{"d_model": 160, "n_kv_head": 2, "activation": "swiglu", "norm_place": "pre", "rope_base": 10000.0, "attn_scale": 0.125, "bias": "none", "lr": 0.006, "beta1": 0.95, "decay_fraction": 1.0, "seq_len": 1024, "train_tokens": 84330000, "dataset": "wikipedia_en"}
Each number is 128 + 32 x the weight over its row's rms, rounded and kept within 0 to 255. Layers, rows and columns count from 0. The size above them is the row's rms in percent of the matrix's.

# layer 7 MLP gate, 448x160, rms 0.174, rows 183-211, columns 80-159
size [118  89 100  91  87  78 102  99  89 103 109 100  98 104  98  92 105  97 102 103  98 108 107  93  97 101 106  98 110]
[[168 126 141  90 113 132 157 110 171 163 125 108 121 164 163 144 152 116 151 196 204  99 112 106 125 134 136  69 155 111 135 176 101 131 137 120 183 127 150 100 166 145 122  96 117  97 132  63 173 139 107 111  70 122 156 119 156 169 108  93  58 124 101 112 147 154 145 141 132  94 134 142  76 117 103 162 163 100 127 125]
 [116 149  56  91 158 145 182  89 126 133 100 169 118 108 158  82  56 128 143  93  80 125 113 193 130 157 139 153 121  95 137  93  95 159 142 149 134  70  93 117 179 101 101 135  78 114  89 139 171 115 137 151  60 126 175 154 119 144 113 158 115 106  88 193 194 145  91 157  37 132  96 129 133 139 119 181 105 179 143 141]
 [130 125 123  97 181 125 174 181 149 130 170 174 122 112 115 144  89 166 172 111 149 120 157  69 105 116 180  92  99  97 122 129 125 116 138 121 107 154 165 192 144 175 121  95  87 171 123 152  47 139  97 186 132 134 149 115 162 125 101 144  81 203 166 135 106 121 154 144  93 185 131 126 135 150 147  97 136 148 136 152]
 [143 110 147 127 177 123  82 143 110  90 147 193 154 119 143 159 133 105 116 123  71 123 150  91  31  94 125 146 133 141 160 149 159 158 122 113 121 104 165  83 139 176 115  88 149 118 112 123 145 148  96 153 159 119 107 115 144 110 105 221 124  90 116  94  97  68  57 117 184 114 126 153 214 160 106  95 183  88 123 100]
 [103 111 124 135 126 123 144 113 106 111 166 173 102 125 148  93 116 160 139 134 157 135 115 198 119 119 115 132 120  75 133  39 137 178 132 185 170 161 131  67  99 186 142 130 114 138 140 168 173 115 167 145 154  69 173 174 117 176  94 166 177  91 174 159 157 181 123 104 128  88 173  91  98 173 162 183 105  99 178 145]
 [108 157 123 169 128 106 169 130 143  69 161 105 133 137 160 126 140 180 180 116 124  73 125 203 211 143 122 148 128  96 173 132 134 143 109 145 115 122 104 113 149 125 105 110  98 117  61  98 172 107 175 154 119 170 139  99 101 102 137  85 174 186 154 132 179 191 154 148 135 151  15  94 139 125 112 107 120  31 152 110]
 [110 125 153 109 142 153 179 165 158 106 136  90 118 120 111  88 121 105 158  95  94 125 116 134 180 120 142 130 160 136  98  57 126 134 106  94  66 153 196  84 169 149 139 154 180 160 194 162  80 132  86 147 140  72 143 148 179 138  77  65 108 126 117 108 105 134 161  86 144 134 117 150 101 136 130 108 107 149 156 120]
 [162 188 137 105  94 162 129 132 147 114 158 169  89 117 116 158 122 149 157 106  79 151  85 115 127 153  91 159 116  93 166 144 120 145  75 134 149 168 124  86 113 137 105 186 154 123 138  47 152 132  84  97 101  72 105 140 123  82 133 165 114 140 121 186 104 163 120 141 131 133 126  60  86 134 108 138  72 172 146 156]
 [132  84 119 127 128 117 102  73 153 129 151 161 127 184 161 148 168 124 192  64  90 145 171 118 158 156  94  89 114 128 123 112 111 180 137 102 118 127 143 178 109 166  70 171 180  90 148 115 152 145 169 134 136 139 111 133 161 167 100  89 135 123 177 129  79 177 109 152  76  56  45 127 132 145 126 150 145  93  87  91]
 [ 89 117 165 119 102  83 156  86 159 122 104 133 112 132 107 107 130  95  93 109  45  92 119 108 148 125 157  92 192 103 192 123 108 155 165 189 148 113 185 164 145  93 138 101 119 145 196  74 110 178 156 118  97 117 123  83 167 159  71 161 137 142 169 117 115 109 132 112 104 119 150 108 129 133 124 125 131 105 183 123]
 [190 129 102 114 142 113 135  88 128 141 119  96  94  61  62 120 132 147 132 134 170 122 127 122 152 162 153  85 164  82  84 123  99 115 125 183  62 148 117 146 137 141 125 155  96 116 125 147 114 151 123 169 127 102 148  70 125 114  81 116 138 130  74 112 130 165 146 113 159 178  94  99 118 144  94 137 105  58 145 107]
 [ 93 156 129 144 161 145 149 118 128 133 135 165 158 147 112 104  97 131 122 128 131  81  98  99 120 159 137 160 143 161 159 159 183 131 126  83 174 202 162 117 117 101 187 116 147 115 103 145 153  89 101 138 115 143 109  61 164 129 110 123 126 113 149 116  99 122 114 108 173 127 196  81 145 137 177 148 142 133  74 150]
 [125  89  87 139 115 100 168 189  88  70 145 176  88 111 108 136 128 127 111 155 160 117  91 201 111 144 165 176 127 161 219 148  90 125 146 121 180 171 183 139  50 127 156 100 117 165 191 162 160 146 109  92 156 179 147 107 168 200 107 163 129 129 127 138 117 167 148 161 102 115  55 103 101  97 189 120 146 144 137 109]
 [ 83 159 114 166 136 126 118 120 110 161  99 145 148 163 133 157 193 186  52 149 143 153 170 129 116 153 195 159 118 112 161 121 178 100 145 128 164 150 100 134 152  87  74 142  93 100  87 130 188 123 158 114 166 148 127  74 136  99 142 131 157 104 132 113 158 120 118 128  75  96 125 160 144 166 143 132 157 124 108 109]
 [166  78  81  87 179 126 132 123  85 131  96 181 106 122 173 114 169 126  90 108 157 161 121  70 164  90 183 155  84 120 100 106 103 109 107 117  57 169 147 129 150 122  74 122 146 121 133 141 143 203 140 115  84 140 121 128 115 117 177 143 161 107 193 126 145 162  95 100 111 152 137 176 167  98  88 100 163 166 144 121]
 [135 135 151 123 159 115 141  45 149 187 129 170 145 111 123 140  86 131 135  85  93 129 109 178  67 124 144  84 101 177 142 172 108  99 136 189 138 169 114 105 170 161  91 114 130 164  91 139 121 113 116 160 144 165 133 127 111 117 140 108 121  98 154 144  48 137 143 115  94  91 146 182 136 104 166 114 138  87 113 112]
 [127 143  92 142 121 124 126 176 155 171 147  71 132 173 147 191 141 142 124  97 137 200 136 141 118  73 110 113 106 132 112 131 179 150  71 128  82 199 125 164 140 186 112 133 120 100  83 189  92 133  96 146 153 146 128 100 116 131 170 129 161 117  88 147 116 179 154 107  94  51  89 152 164 162 164 170 195 177 183 144]
 [ 44 133 156 180 118 179 135 136 120 118 105 140  63 129 162 107 160 107  71 128  65 184  60 106 142 149 133 160 185 163 184 180 136 128 113 163 164 108 173 111 161 106 123 139 141 131 132  90 113  84 142 110  90 140 117 172 133 127  76 141 165 124 112 180  88 136 165 179 155 104 149  95 146 123 113 111 128 190 168  94]
 [170 155  72  62 129  92 130 116 109  81 128 118 134  93 109 126 122 143 121 104 127  86 104 116 119 118 181 155 171 137 123  86 117 156 120 158 112 126 148 119 175 150 166  87 143 123  92  78 129  95 148 168 140 119 146 190 118 159 151 125 157 199 115 198  76 117 165 126 125 116 144 111 157  98 139 161  89 234 145 131]
 [ 90 156 137  70  80 136 145 182  91 136 119 133 117  97 149 103 126 101 144 146 155 107 140 123 162  93 132 147 183 123 148  89 129 166  90 166 115 153  75 150 141 125 130 108 181 140 136 144 105 158 146 220 129 126 113  94 101 130 141 134 162 109 132  99 100 172  72 138 115 145  95 106 107 142 126  72  94 188  72  94]
 [153 109 141 166 172 166 139  91 156 168 172 165 100 122 167 115 160 127 163  55 119 124 129  92 149  83 170 117 126 137 144 128 100 187  94 150  71 121 132 117  61 147 134 207  93 122 120  78 122  87 117 136 210 116 105 127  82 150 113 118 163 196 126 122 154 141 122 101 178 151  71 168 142 137  80 149 139 140 182 137]
 [169 117  71 114 100  57 139 124 140 104 137 147 120  55 163 154 116 139 216 117 113 160 132  92  47 103 123  90 128 122 131 154 109 103 151 116 156 143 141 159 140  70 104 109  99 128  97 152 177 145  61 123 122 144 148 165 136 133 131 110 100 221 142 152 118  96  84 150 101 126 129 123 122 118 113  88 123 175 162 127]
 [151  86 108 131 130 140 103  86 119 118 137  69  81 109 109 131 109  70 159  58 123 126 195 157  98 155 179 137 139 143 142 168 164 154 141 144 128 119  78 176 137 134  58 110 159 165 176 119 159 189 131 139  95 132 101 134 106  95 156 109 126 170  78  94 155 128 191  96  71 109 182 101 167  91  79 145 107 173 187 138]
 [ 93  88  75 113 127 101 141 146 107 141 112 134 123 101 129  48  73 126 146 146 133 131  90 146 169 168 100  98  86 123 162 124 146 129  73 111 138  78 158 188 133 158 115 136 103 117  92 120 156 146 106 137 134 118 142  79 161 137  80 107 122 152 217 170 154 157 172 121  46  98 162 162  59 107 143 109 185 142  80 167]
 [117 108  85 109 174  96  74 162 133 151 147 161 111 128 128  91 116 134 116 134 136  95 101  97 140 112  94 132 160 107 130  88  53  95 110 108 161 160 103 147 177 122 123 147 120 163  64  97 157 108 114 133  91 105 119 166 157  77 111  90 163 123 135 147  95 183 109  68 147  95  66 146 146 137 137 141 105 125 216  88]
 [ 73  39  98  99 171  51 113 105 131 129 168  98 149 123 156 126 169 133 124  80 115 137 105 131 151 118 156 133  89 117 110 167  88 162 158 176 212  99 156 190 116 110 121  92 160  90 155 136  72 131 115 151 177 125 120 120 121  84 125  81 140 132  93 138 162 139  96 105 158 114 114 108 172 161 153 116  96 110 152  98]
 [100 151 116  91 104 204 162 188 166 149 145 109 176 170 133 129 154 115 125 111 110 139 166 147  95 139  87 124 136 145 131 124 153 114 108 113 146 109 155 138 137 169 138 145 102 137 143 109  75 113 100 159 140 138 127 141 129 109  84 122 119  48 134 112  95  90 136 110 144 154 119 127 117  82 156 134 141  90 173 120]
 [131 140 153 102  99 170 175 121 160 111 160 120 101 139 177 120  79 150 161  85 184 109 173 158 144 127 142 133 115 147 137 159 108 122 150 117 156 112  77  73 117 126  84  96 145 118 173  78 127 137 170 123 134  99 123 149 139  99  68 131 157  88 134 127 137 147 143 161  92 132 120  96 126 202 194 144  72  78 134 129]
 [143 114 107 109 113 149 145 160 101 145 125 102  95  91 160 174  59 101 115 195 133 201 129 100 135 115  81 155  70 172 187 118 109 160 157 117 158 124  94 159 119  94 159 105  92 104 101 158 107  91 145  92 158 152  92 123 163 157  74  87 144 137 173 117  54 158 141 191 159 162 131 117 136 103  99 114 105  93  99 120]]
# layer 7 MLP up, 448x160, rms 0.167, rows 183-210, columns 80-159
size [102  99  98  90  95  83 102  98  91 103 100  93 101 103  95 103 103  99  96 100 105 107 107 103 100  92  95 102]
[[131 120 168 137 160 114  95 136 122 128  84 137  67 144 164 126 138 184  63 129 104 182 107 138 125 179 133 138 151 144 206 109  93 194 125 134 135 142 139  92  80  50  92 184  71 153 123  85 162 168 131 135 133 130 139  93 142 124 117 126 151 109 113 137 116  86 100 104 179 172 192 133 159 122 141 128 136 102  82  89]
 [126 174 104 133 178  75 141 113 139 108 129 120 121 141 130 139 119 144 172 161  86 133 172  85 147 180 107 117  81 141 182 102 123 101  93 124 115 113  98 139 175  69 107 116  35  73 106 152 174 160  97  94 138  82  92 140 160 151 107 153 160 128 197  88 124 138 126 133 182 203 159 133 124 135 183 112 184 143 145 179]
 [159  92 147  95 124  58 156 118 123 181 107 169 147 145 154 164 139 192 155 155  98  78  83  71 191 111 102  91  95 154 122 181 134 183 182 122 123 158 109 144 125 102 116 125 205 160 191 170 163 177 114 130  72 110 148  90 134 156 103  84 120 159 150 115 170  79 150 131  90 170 110 151  70 115  98 118 118 172  88 164]
 [118 100 102 157 141 107 121 155 132 183 105 143 146  71 175 158 117 101 121 182 120 152 133  93 174 159 122 195 122 129 109 135 214 124 157 133 161 210 110 136 168 147 141 124 153  90 156 207 131  73  95 182  88  95 150 145  80 145  87 185 142 116 100 176 133 146 136 169 129 148 164 158 142 120 151 138 118  97 107  89]
 [102 173 122 148 115 169 116  92 173  85 150 126 127 121 108 101 113 156  98 165 162 127 121 112 115 157  65  75 111 122 108 106 103 124 106  83 127 193 128 166 138 124 100 120 155 130 177 126  99  95 167 162 158 129 134 120 149  92 186 141  90 109 147 132 164 180 120 125 158  96 137 161 103 172 125 152 162 135 103 128]
 [125 147 116 164 150 132 136  90  95 112 163 106 166 118  75 112 115 158 139  96 133  77 146  81  69 196  77 144 131 134 148 137 111 163 106 136  92  77  80 159 139  88 122  85 133 141  54 144 155 169 174 103 149 217  92 123 124 129 165  99 155 124 133 103 132 120 156 155 177 157 150 116 133 118 147 111 160  81 141 123]
 [134 114  62 163 152 134 111 197 120  93 129 163 154 119 142 173 112 182  76 117  99 146 122 106  97 115  84 127 122 112 132  74 106 127 121 135 177 118 100 104  83 128 102 103 172 107 124  74  86  78 158  40 116 121 178 115  35 165 155 140 115 131 104 155 111 164  64 162 136 119  91 142 189 177 179 155 114 107 110  81]
 [118 115 159 155 103 130 155 146  75 167 137 113 160 145  86  86 133 155 116  56 178 114  88 192 127  79  84 140 104 126  95 164  91  90 154 155  54 126 131 131  97 101 164 117 165 138 141  69 108 133 202 106 162 117 176 161 217 133 124 128 201 160 168 135 157  89  57  77 186  83 104 122 140 121 128 160 168 150 145 112]
 [210 102 122 168 164 128  86  66 116 119  85 130 136 146 133 135 110 150  95 114 110 114 156 117 158 125 128 116 135 120 126 125  79 169 117 184 108 151 117  88 145 119 115 151 111 189 120  72 127 115 117 142 110  77 160 180  63  83 100 108 118 127 128 166 133 118 123 152 102  91  69 122 113 120 163 167  81  75 143 132]
 [161 112 179 143  94 125 156  99 148 135 197 111  89 133 186 162  80 132 107 147 127 151 181 121  84 144 116 132 180  66 138 105 134 129 127 115 157 129 190 177 157 107  87 128 126 158 131 123 128 168 131 169 129 149 138 168 176 176  82  89  73 167  73 151  88 137  74 167 115 160 132  52 197 119 131 104 117 140  57 144]
 [162 135 114 148 166 104 116  79 154 102 150 104 143  83 143 156 145 154 126  97 151 142  71 161 124 123 115 144 143 129 141 148 140 125  95 146 134 114 147 126 119  53 179  81 139  94  85 115 142 196 133 141  56 113 137 173  81 119  93 134  85 117 137 113 147 145 107 204 156 118 143 128 139 213 113 190  51 102  94 138]
 [106  92 122 156  73 169  76 142  88 100  94 157 137  93 110 117 101 111 111 155 185 123 118  86 106 142  82  91 108 161 122 155 198 144 160 125 123  72 115 159 125 133 148  93 197 104 115 158 109 115  89 168 114 114  97 146 117 176 110 119 175 219  92 135 117 165 142 142 113 143 180  98 120  99 134 115 152 119 118 195]
 [101 114  83  94 104 120 100  77 106 152 122 119 134 134 145 148 132 130 140 116 131 161 187 181 109 145 111 139 166 117  81 134 132 151  63 118  40 140 100 158 133 143 131  57 163 118  85 184 163 140 114 145 192  86 128 151 148 110 119  99 132 138 138 104 101  90 161 168  78 168 103 100  86 182 119 150  85 121 166 157]
 [154  83 124 167 128 161 116  97 157 163 142 164 112  84  93 145 108 133 117  74 121 176 129  88  74 124 211  99 121  81 189 190 129  89 145  98 134  98 126 119 135 139 152 111  87 126 144 176 121 132 140 194 127 187 100 112 130 132 147 121 174  91  52  91 124 130 149 132 147 100  98 136 155 153 181 151 148 119 159  72]
 [125 179 195 134 125 136 181 139 120 120 123  92 177 116 169 112 160 203 117 146 104 153 135 105 219 106  97 117 146 152  93 124 127 166 181 198 143  75 111 134  83 105 157 139 117 102 173 187 160 103 163 103 118 118 167 168 158 138  63 187 120 141 133 111  95 131 160 168 108 130 110 136  97 112 151 175 148 162 116 101]
 [143  62 185 118 138 122 157 138 116 113 208 110 173 100 139 172  86 182  93 126 170 124  74 116 126 151  88 131 138 131 186 148 107 156 102 119  95 109 134 160 148 157  76 116 150 143  75 110 121 101 130 155 125  86 144 142 143 108 116 139  81 158 113 117  96 176 191 149 167  88 158 170 148 132 100 149  75 153 202 120]
 [ 86 118 157 136 121 120 123 129  75 107 103 125 133 149 120 217 144  55 144  67 209 154 167 124 145 102 114  82  86  90 147 144 156 148 135 141 147 109 119 111 194 164 109  80 134  89 136 110 110 124 106 162 156 159 120 118 132 144 177 159 112 176  83  73 122 146 167  74 148 129 109 145 142 180 100 117 175 129 173  65]
 [134  98 106  96 149  86 101 139 134  93 148 145 123 161 170  85 154 112 129 167 197  96  93  77 128 153 197  95  94 170  99 147 112  98 108  95  97  90  84 146 126 195  63 123 121 147 185  93  93 123 108  92  94 156 189 141 146 125  97  78 200 110 158 143 137 111 136 128  80 164 214 124 136 107 134 136 131 139  77 150]
 [127 112 112  73 140 145 167 119  71 135 117  89 178 132 130 111 100 174 172  70 107  82 114  71 135 104 148 116 132 148  89 176 174 125 139 147 121 119 122 129  76 154 146 121 152 114 130 161 146 114 166 154 124 128 100 220  93 142  63 171 160 129 134  87 149 109 155 130 135 112 123 116  98 124 105 153 141 114 131 113]
 [156 120 212  58 156 172 173 184 141  80  80 106 144 102 118 115 161  78 104 135 121 162  93 110 140 121  89 145 165 129 134  77 117 142 110 191 134 134 116 121 175  90 121 127 148 116 162 175 103 120 136 125 135  72 155 160 109 173 139  93 109 173 176 130  94 147  72 158 151  92 167  57 148  79 137 114  84 119 146 166]
 [158 167 103  98  91  92 123 156 152 115 149 168  99 179 136 133 160 133 115 175  86 107 121 127 118 160 148 152 106  90 129  88 189 145 198  86 138  96 145  59 135  55 132 150 177 140 169 134  95 146 154  89  81  77 207 116  95  86 131 158  98 156 125 136 107 132 148 171 160 145 157 108 127 127 123 117  70 123 168 112]
 [199 158 161 145  95 113 122 209 133 105 122 136 127 142  91  82 119 107 135 170 137  92 167 161 131 108 161  74 122 159 126 113  97 153  63 163 122 183 135 124 142  85 138 140  83 113 114 120 135 140  68 109 184 125 129 111 152 182 153  95 150 125 103 181 111 145 145 104 153  94 134  69 139 165 100 121 114 128 125  53]
 [ 60 110 149 165 139 101 152 103  78 131 105 137  66  84 103 133 121  49 114 102 109 115 130 170  55 128  64 112 141 146 163 152 220 108 147 132  89 179 135 163 166 165  72  98 176 155 112 165 167 180 102 181 152  74 130 148 125 127 168  87 120 157 125 130 175 132 179 126  76 193 161 104 164 123 177 124 102 137 164  86]
 [ 97 149 143 135  92  99 139 120 160 158 179 121  96 140 154 141 191 148 160 139 127  91  95 172 193 110 179 118 184 110 108 149 139 113 146  85 141 173 102 105 162 105  98 155 166 120 217 112  71 147 101 112 182  93  77 141  86 103 150  96  83 108  98 104 124 105 139  45 140 166 100  89  98 113  96 149 144 100 161  85]
 [112 161 133 197  87  75 118  88 146 180 130  82 155 139 139 149 175 150 176 176 115 125 144 171 144 189 127 155 149 123 103 131 116 147 104 142 123 134 130  86 101  94 162 138 166 131 133  88 144  63 142 109 106 108 123 124 150 147 126 158 133 147 111  78 114 140 157 104 154  97 135 109 102 165 151 117  84 121 114 171]
 [109 189 122  97 138 112 105 136 128 163 162 126 189  61  95 144 159 128 159 182 144 142 144 125 176 153 167 100 113 165 115 125 105 130 132 124 112  92 121  78 230 132 138 115 131 126 158  88 100 141 130 117 107 169 177  85 109 220 140  67 149 124 120 167 125 142 116 169 101 139 113 184 148 187  94 121 142  95 150 115]
 [150 142 145 205 129 121 118 150 165  86 155 148 102 188 117 106  84 168  92 111 139 120 137 160  82 180 185 100 121 114 130 146 146 130 161 117 140 114 132 101 146 166 129  71 124 114 139 127 129 118  75 180 159 206 110 152 146 112  88 122 139 101 169  96 118 100 136 116 119  81 177 150 110  60 171 105 136  87 120 148]
 [147 125 153  93  62 130 125 224 135 104 120 113  75  75 146 156 123  91 153 118  79 115 182 162 147  87 110 130 149  99 127 122  81 102 165 149 145 147 150  78 153 120 141 149 123 110 133 119 109  76 167 101 116 160 135 106  96  92 149 145 147 158 140 161 109 109 118 160 133  92 160  83 126 149 139 187  91  94 136 100]]
# layer 7 MLP down (transposed), 448x160, rms 0.16, rows 183-210, columns 80-159
size [111  77 107  94  86  90 103 101  80 101 108  96  80 104  86  97 109 102  96 106  91 105 111  74  83 106 103 106]
[[100 111 117  94 134 133 175 131 122 180 102 102 131  90 191  86  39 151 112 107  86  69 150  75  67 125 151  57 148  93 141 100 125 153 142 174 106 162 115 123 116  93 140 135 101 174 124 126  79 108 132 108 152 153  71 122 110 115 137 116 114  94 140  77 113 106 149 111 118 172 110  88 136 131 147  85 165 175 174 116]
 [154 130  91 125 125  76 181 146 108 141 151 144 135  91  54 126 135 132 127 149  81 143 104 135  98  69 111  89 134 177 123  83 149 150 183 117 125 179 128 104 144  92 200 155 167 120  64  83 118 116 143  78 137 145 148 198 134 137 125 188 144 156 106 128 130 105 125 173 175 167 168 127 111 120 143 150 154  99 137 157]
 [ 72 158 157 147 168 157 113 118 134 118 117  54 132  97  83 127 177 139 111  84 125 150 130 117 162 161 132 141 150 146 153 171 151 101 105  77 131 159 109 137 146 159 172  54 145  84 148 134 132 135 147  61  65 151 151 110  90  92 103 158  68 169 126 177 118 159 157 123  89  77 185 143 110 120  65 136 142 158 125 122]
 [136  77 129 108 194 103 121 137 111  93 126 157 108 116  45 112 100 131 195 134 158 100 207 155  92 102  87 185 163 152 115 161 180 129 137 125  51 112 116 103 115 155 159 119 135 177 134 106 164 131 178 134 100 141 147 132 142 126  94 155 133 193 123 153  86 114  80 167  87 148 119 175 147  87 125 118 129 109 109 152]
 [ 53 158 122  84 157 149  85  67 177 127 102 114  79 116 142 126  77 110 201 147 121  88 147 125 166 166  98  70 142 111 142 170  89 118 103 135 177  86  90  68 101 117 155 155 151 151 121 158 183 148  77 122 162 112 129 107 153 189 102 133 125 131 100 123 134 147 149 166 117 133 122 121 110 160 149 123 166 117 124  89]
 [150 128 131 139  98 127  84 175 163 109 122 148 135  65 129  82 134 162 143 131 109  82 109 150 129 129 114 164 128 164  79 146  92 117 118 190 103 170 126  67 148 106 142 123 102 131 142 132 112  87  91  84 109  86 107 155 145 122 167 109 212 190  90 177 147 179 134 102 121 174 117 130 189 159  93 126 100 159 115 182]
 [129 111 157 114 156 169  41 125  87 127 150 114 135 132 120 172  62 141  97 101 142 147 188 131 121 132 160 146 126 144  76 144 178 114 152 134 155 156 124 124  80 196 175 113 127  74 176 160 164 155 156 135 154 166 120 148 127 130 138 170 127 102 123 160 190 108  92 111 123 141 103  71 101 127 104 127  86 122 131 142]
 [153 151  91 198 135 116 150 154 166 169  95 102 128 148  72  85 156  76 145 144 155 148  84 129 178  99  67 158 135 161 171 120 119 118  73 114  86 184 111 175 124 117 143 123 152 114 164 134 133 127  77  71 135  65 137 159 140  96 115 120 141 175  87 152 101 164  93  92  96 132 114  63 174 131 163  85 117 174 100 130]
 [158 136 137 181 119 170 120 184 119 137  71 138 146 132  73  99 136 143  70 142 170 104 121 125  80  64 166 144 131 156 163 135  84 126 144 120 129 122 128  89 184 110 135 141 145 121 112 167 116 109 115  91  89 105 128 196 171  89 149 127 122 121 101 166 104 113  84 120 192 175 150 142 144 100  40 132 163 136 125 191]
 [135 141 154 159 141 133  96 124 132 144 166 160 146 136 217 136 143 146 184 120 131 127 113 132  72 199  84 141  50 146 101 130 158 103 126 110 144 183 175  97 153 131 157 141 106 138  62 210 160  95 185  85 189 138 110  85 101  90 157 137 122  89 124 117 117  93 147 125 110 117 112 140 160 143 127 129  93 170  91 159]
 [133 152 166 135 170 109 156 143 113 138  92 182  78 144 167 167 146 142 123 175 123 130 124 132 175 115 109 156 137 182 128 159 161 142 197  64 127 119 129 140 115 121 110 138 113 147  94  94 113  90 156 156  76  99 158 169 197 111 144 148 114 137 123 118 162 109 154 192 133  54 121  89 172 154 157 108 177  75 175 184]
 [167 178 128  76 163  78  98 170 183 117 124  95 135 103 138 110 145 158 176  68 132 140 103 140 134 109  80 134  89 100 153 176  92 109 177 130  78 150 121 126 161 166 169 187 114 152 125 164 112 166 149  65  71  80 175 150 162 113 171  96 136 116 142 101 154 170 179 135 167 167  78 109 126 166 104 128 117 130  72 117]
 [154 158 183 178 167 151 105  55 139 173 134 137 169 123 123  93 119 109  75  79 115  61 128  78 105  87 135 135  82 207 134 111 129 169 123 109 131 134 113  98 150 120 152 157 132  36 151 128 110 119 139 137 121  72 122 158 144 122 163 121 137 153 165 130 162 154 109 138 188 180 183 129  94 150  67 133 112 110 147 124]
 [110 160 163 133  63 109 101 141 167 150 142  85 189 179 138 108 171  98  95 108 108  95 172 103 126 186 143 104  61 129 120 166 143  73 134 142 141 142  57 191 164 121 167 130  44 103 155 172 171 155 127 155 116 157  88 139 140 105 114  95  99  97 115  78 100 130 180 103  59 137 147  90 128 171  94  80 135 163 115  91]
 [147 171 134 160 106 187 135  82 118 147 128 126 174 115  84 102 163 103 163  92  99 158 156 182  97 120 102  90 100 129 102 123 122 116 129 112 115 189 198 155 126 189  86 107  80 183 109 115 114 171 130 125 155  90  87 140 108 160 154 154 157 156 100 207 114 166  98 112 197 125 121 104  83 147 122 136 120 127 151 200]
 [123  77 138 105 144 174 150  65 123 112 141 131 185 171 134 131 118 115 164 151 150  92 128 107 179 133  82 116 112  91 122 129 113 178 102  98 137 110 114  97 207  72 109 135 185 121 116 172 159 136 120 139 200 139 144 100 111 171 166 171 145 114 184 166  86  97 136 115 119 102 103 107 131 124 184 110 114  72  91 121]
 [117 169 148 109 116 139 174 122 128  91 104 134 143 165  98 172 182  83 120 158 142 199 138 139  64 145 104 169 122  56 144 128 118 182 154 158 149 134 170 148 180 129  77  96 147  90 170  92 101 173  55 191  88 170 143 117 161 117 128 196  97 203 132  94  89 125 187  78 123 142  80 132 122 147 109 112 131 124 144  97]
 [ 67  77  83 113 110 181 173 128 127 112 115 102 183 199 114 172  86 111 152 101 191 158 207 147 134 111  70 121 149 165  89 123 130 153 153 191 156 172 113 102 145 155 128  82 136 106 135 115 100 160 204 125  93 124  98  98 147 117 117 113  89 113 110 158  98 131 135 133 166 129 129 116  73 158 155 144 184 169 160  97]
 [ 65 156 137  47 165  98  85 138 145 135 127 134 195 167 183 123 135 104 129 159 155 135 154 139 158 101 144 108 152 187 164 145  75 164  59 179 167 194 128 126 203 199  96 143 133 141 126  62 119  99 140 123 116 143  94 130 115  70 115 109  99  77 129 116 129 135 161 151 117  77 160  86 156 116  74 142 173 138 137  94]
 [100 104  39 184 148  51 154 138 140 113 162 140 140 156 128 111 123 159 107 124 135  98  97 144 169  85 105 155 141 151  74 163 158  99 141 110  98 123  51 139 124 117  78 122 180  79 134 161 112 156  92  47 110 125 141 163 150 114  90 116 139  88  91  62 155 108 181  83  79 118 115 147  74  93 109 106 154 148  58 105]
 [119 150 190 125 118 148 132 145  93 128  98 120 255 131 118 147 179 159 170 195 101 117 136 123 113  86 143  46  78  93  86 133  74 143 177  96 165 110 143  87 177  62 164 128 141 119 119 132  96 149  90 114  76 136 160 164 149 115 103  95  95 137 142 100 165 104 105 106 102 173  97 147 121 112 143 118 143 153  80 195]
 [130 170 120  57 123 180 147  57 125 114 168 175 116  88 121 129 147 147 154  55  79 157 100 132 150 191 112 160 155 123 151 210 188 153 155 120 123 111  82 109 148 150 135 127 129 116  99  82  94 134 141  95 119  89 126 169 103 111 118 134  63 103 138 109 135 106 153 109 106 110 120 123 119 139  86 150  18  75 119 146]
 [110 135 166 120 135  79 174 134 129 138 138 163  96 155  61 105 127 181 159 126 104 188 126 113 156  94 119 113  81 145 159 134 123  69 116 165 125 134 154  94 159 180 134 137 109  66 162  91  95 155 163 106 106  93 127 171  89  76  73  79  83  69  90 102 138  82 173 179 148 193  99 168  87 141 131 160 114 112 142 106]
 [ 79 110 124 141 140 100 139 110 155 112 158 161  57 180 159 186 136 132 189 107 143 125 108 109 173 165 141  93  98  99  69 106 143 122 111 113 111 109 121  53  88  58 138  82 103 137 150 127 174 104 155 123 164 147 122  88 138 215  89  99  95 154 132 103 118 121 174 144  75 102 120 116 117 110 194 127 132 101 106  82]
 [176 148 208 131 124 120 141 117 123 174 140  75 125 108  88 175  93 105 114 121  66 128 127 125  87  94 136 159 127 168 144 149  74  77 142 167 142  86 117 116 118 171 116 211 150 208 176 159  92 153 118  94 110 112 144 137  75 125 134 152 157 176 135 129 119 165  64 166 184 112 147 148 120 166 125 151  95 167 169 147]
 [ 97  62 187 178 130 159 100 112  86 107 138 150 150 181 146 105  92 119  77  92 103  91 127 106  86 131 137 177 103  98 127 122  82 118 110 123 151 156 171  50 117  60 117 139 169  89 109  97  82 119 119 148 119 141 137 113 105 124 108  69 127 146 139 113 136 132 168  79 126 123 117  73 119 163 146 185 175 171 144 117]
 [168 138 184 122 169  89 150 112 140 170 143  72 124 128  93 100 142  93 102 159 100 108 139 129 100 115 102 161 149 162  77 117 128 115  99 152  99 156 132 141 126 143  76  63 135 128 176 145 139 105 218 130 122 135 113 173  49 154 125  68 120 177 144 104 114 188 152 119 137 114 179 148 114 128  71 170 155 107 129 113]
 [104 146 150 103 178  94 149  60 144 132 111 163 165 144 161 145 131 141 114 155 148  81 110 148 117 191 128 109 128 149 178  85 129 102 164 166 150  69 174 192 170 246 117 112 147 123 172 166 141 127 154  90 195 146 134 141 104 141 132 111 146  85  68  43 156 116 153  96 161  80  85 171 171 128 124 116 171 106 110 144]]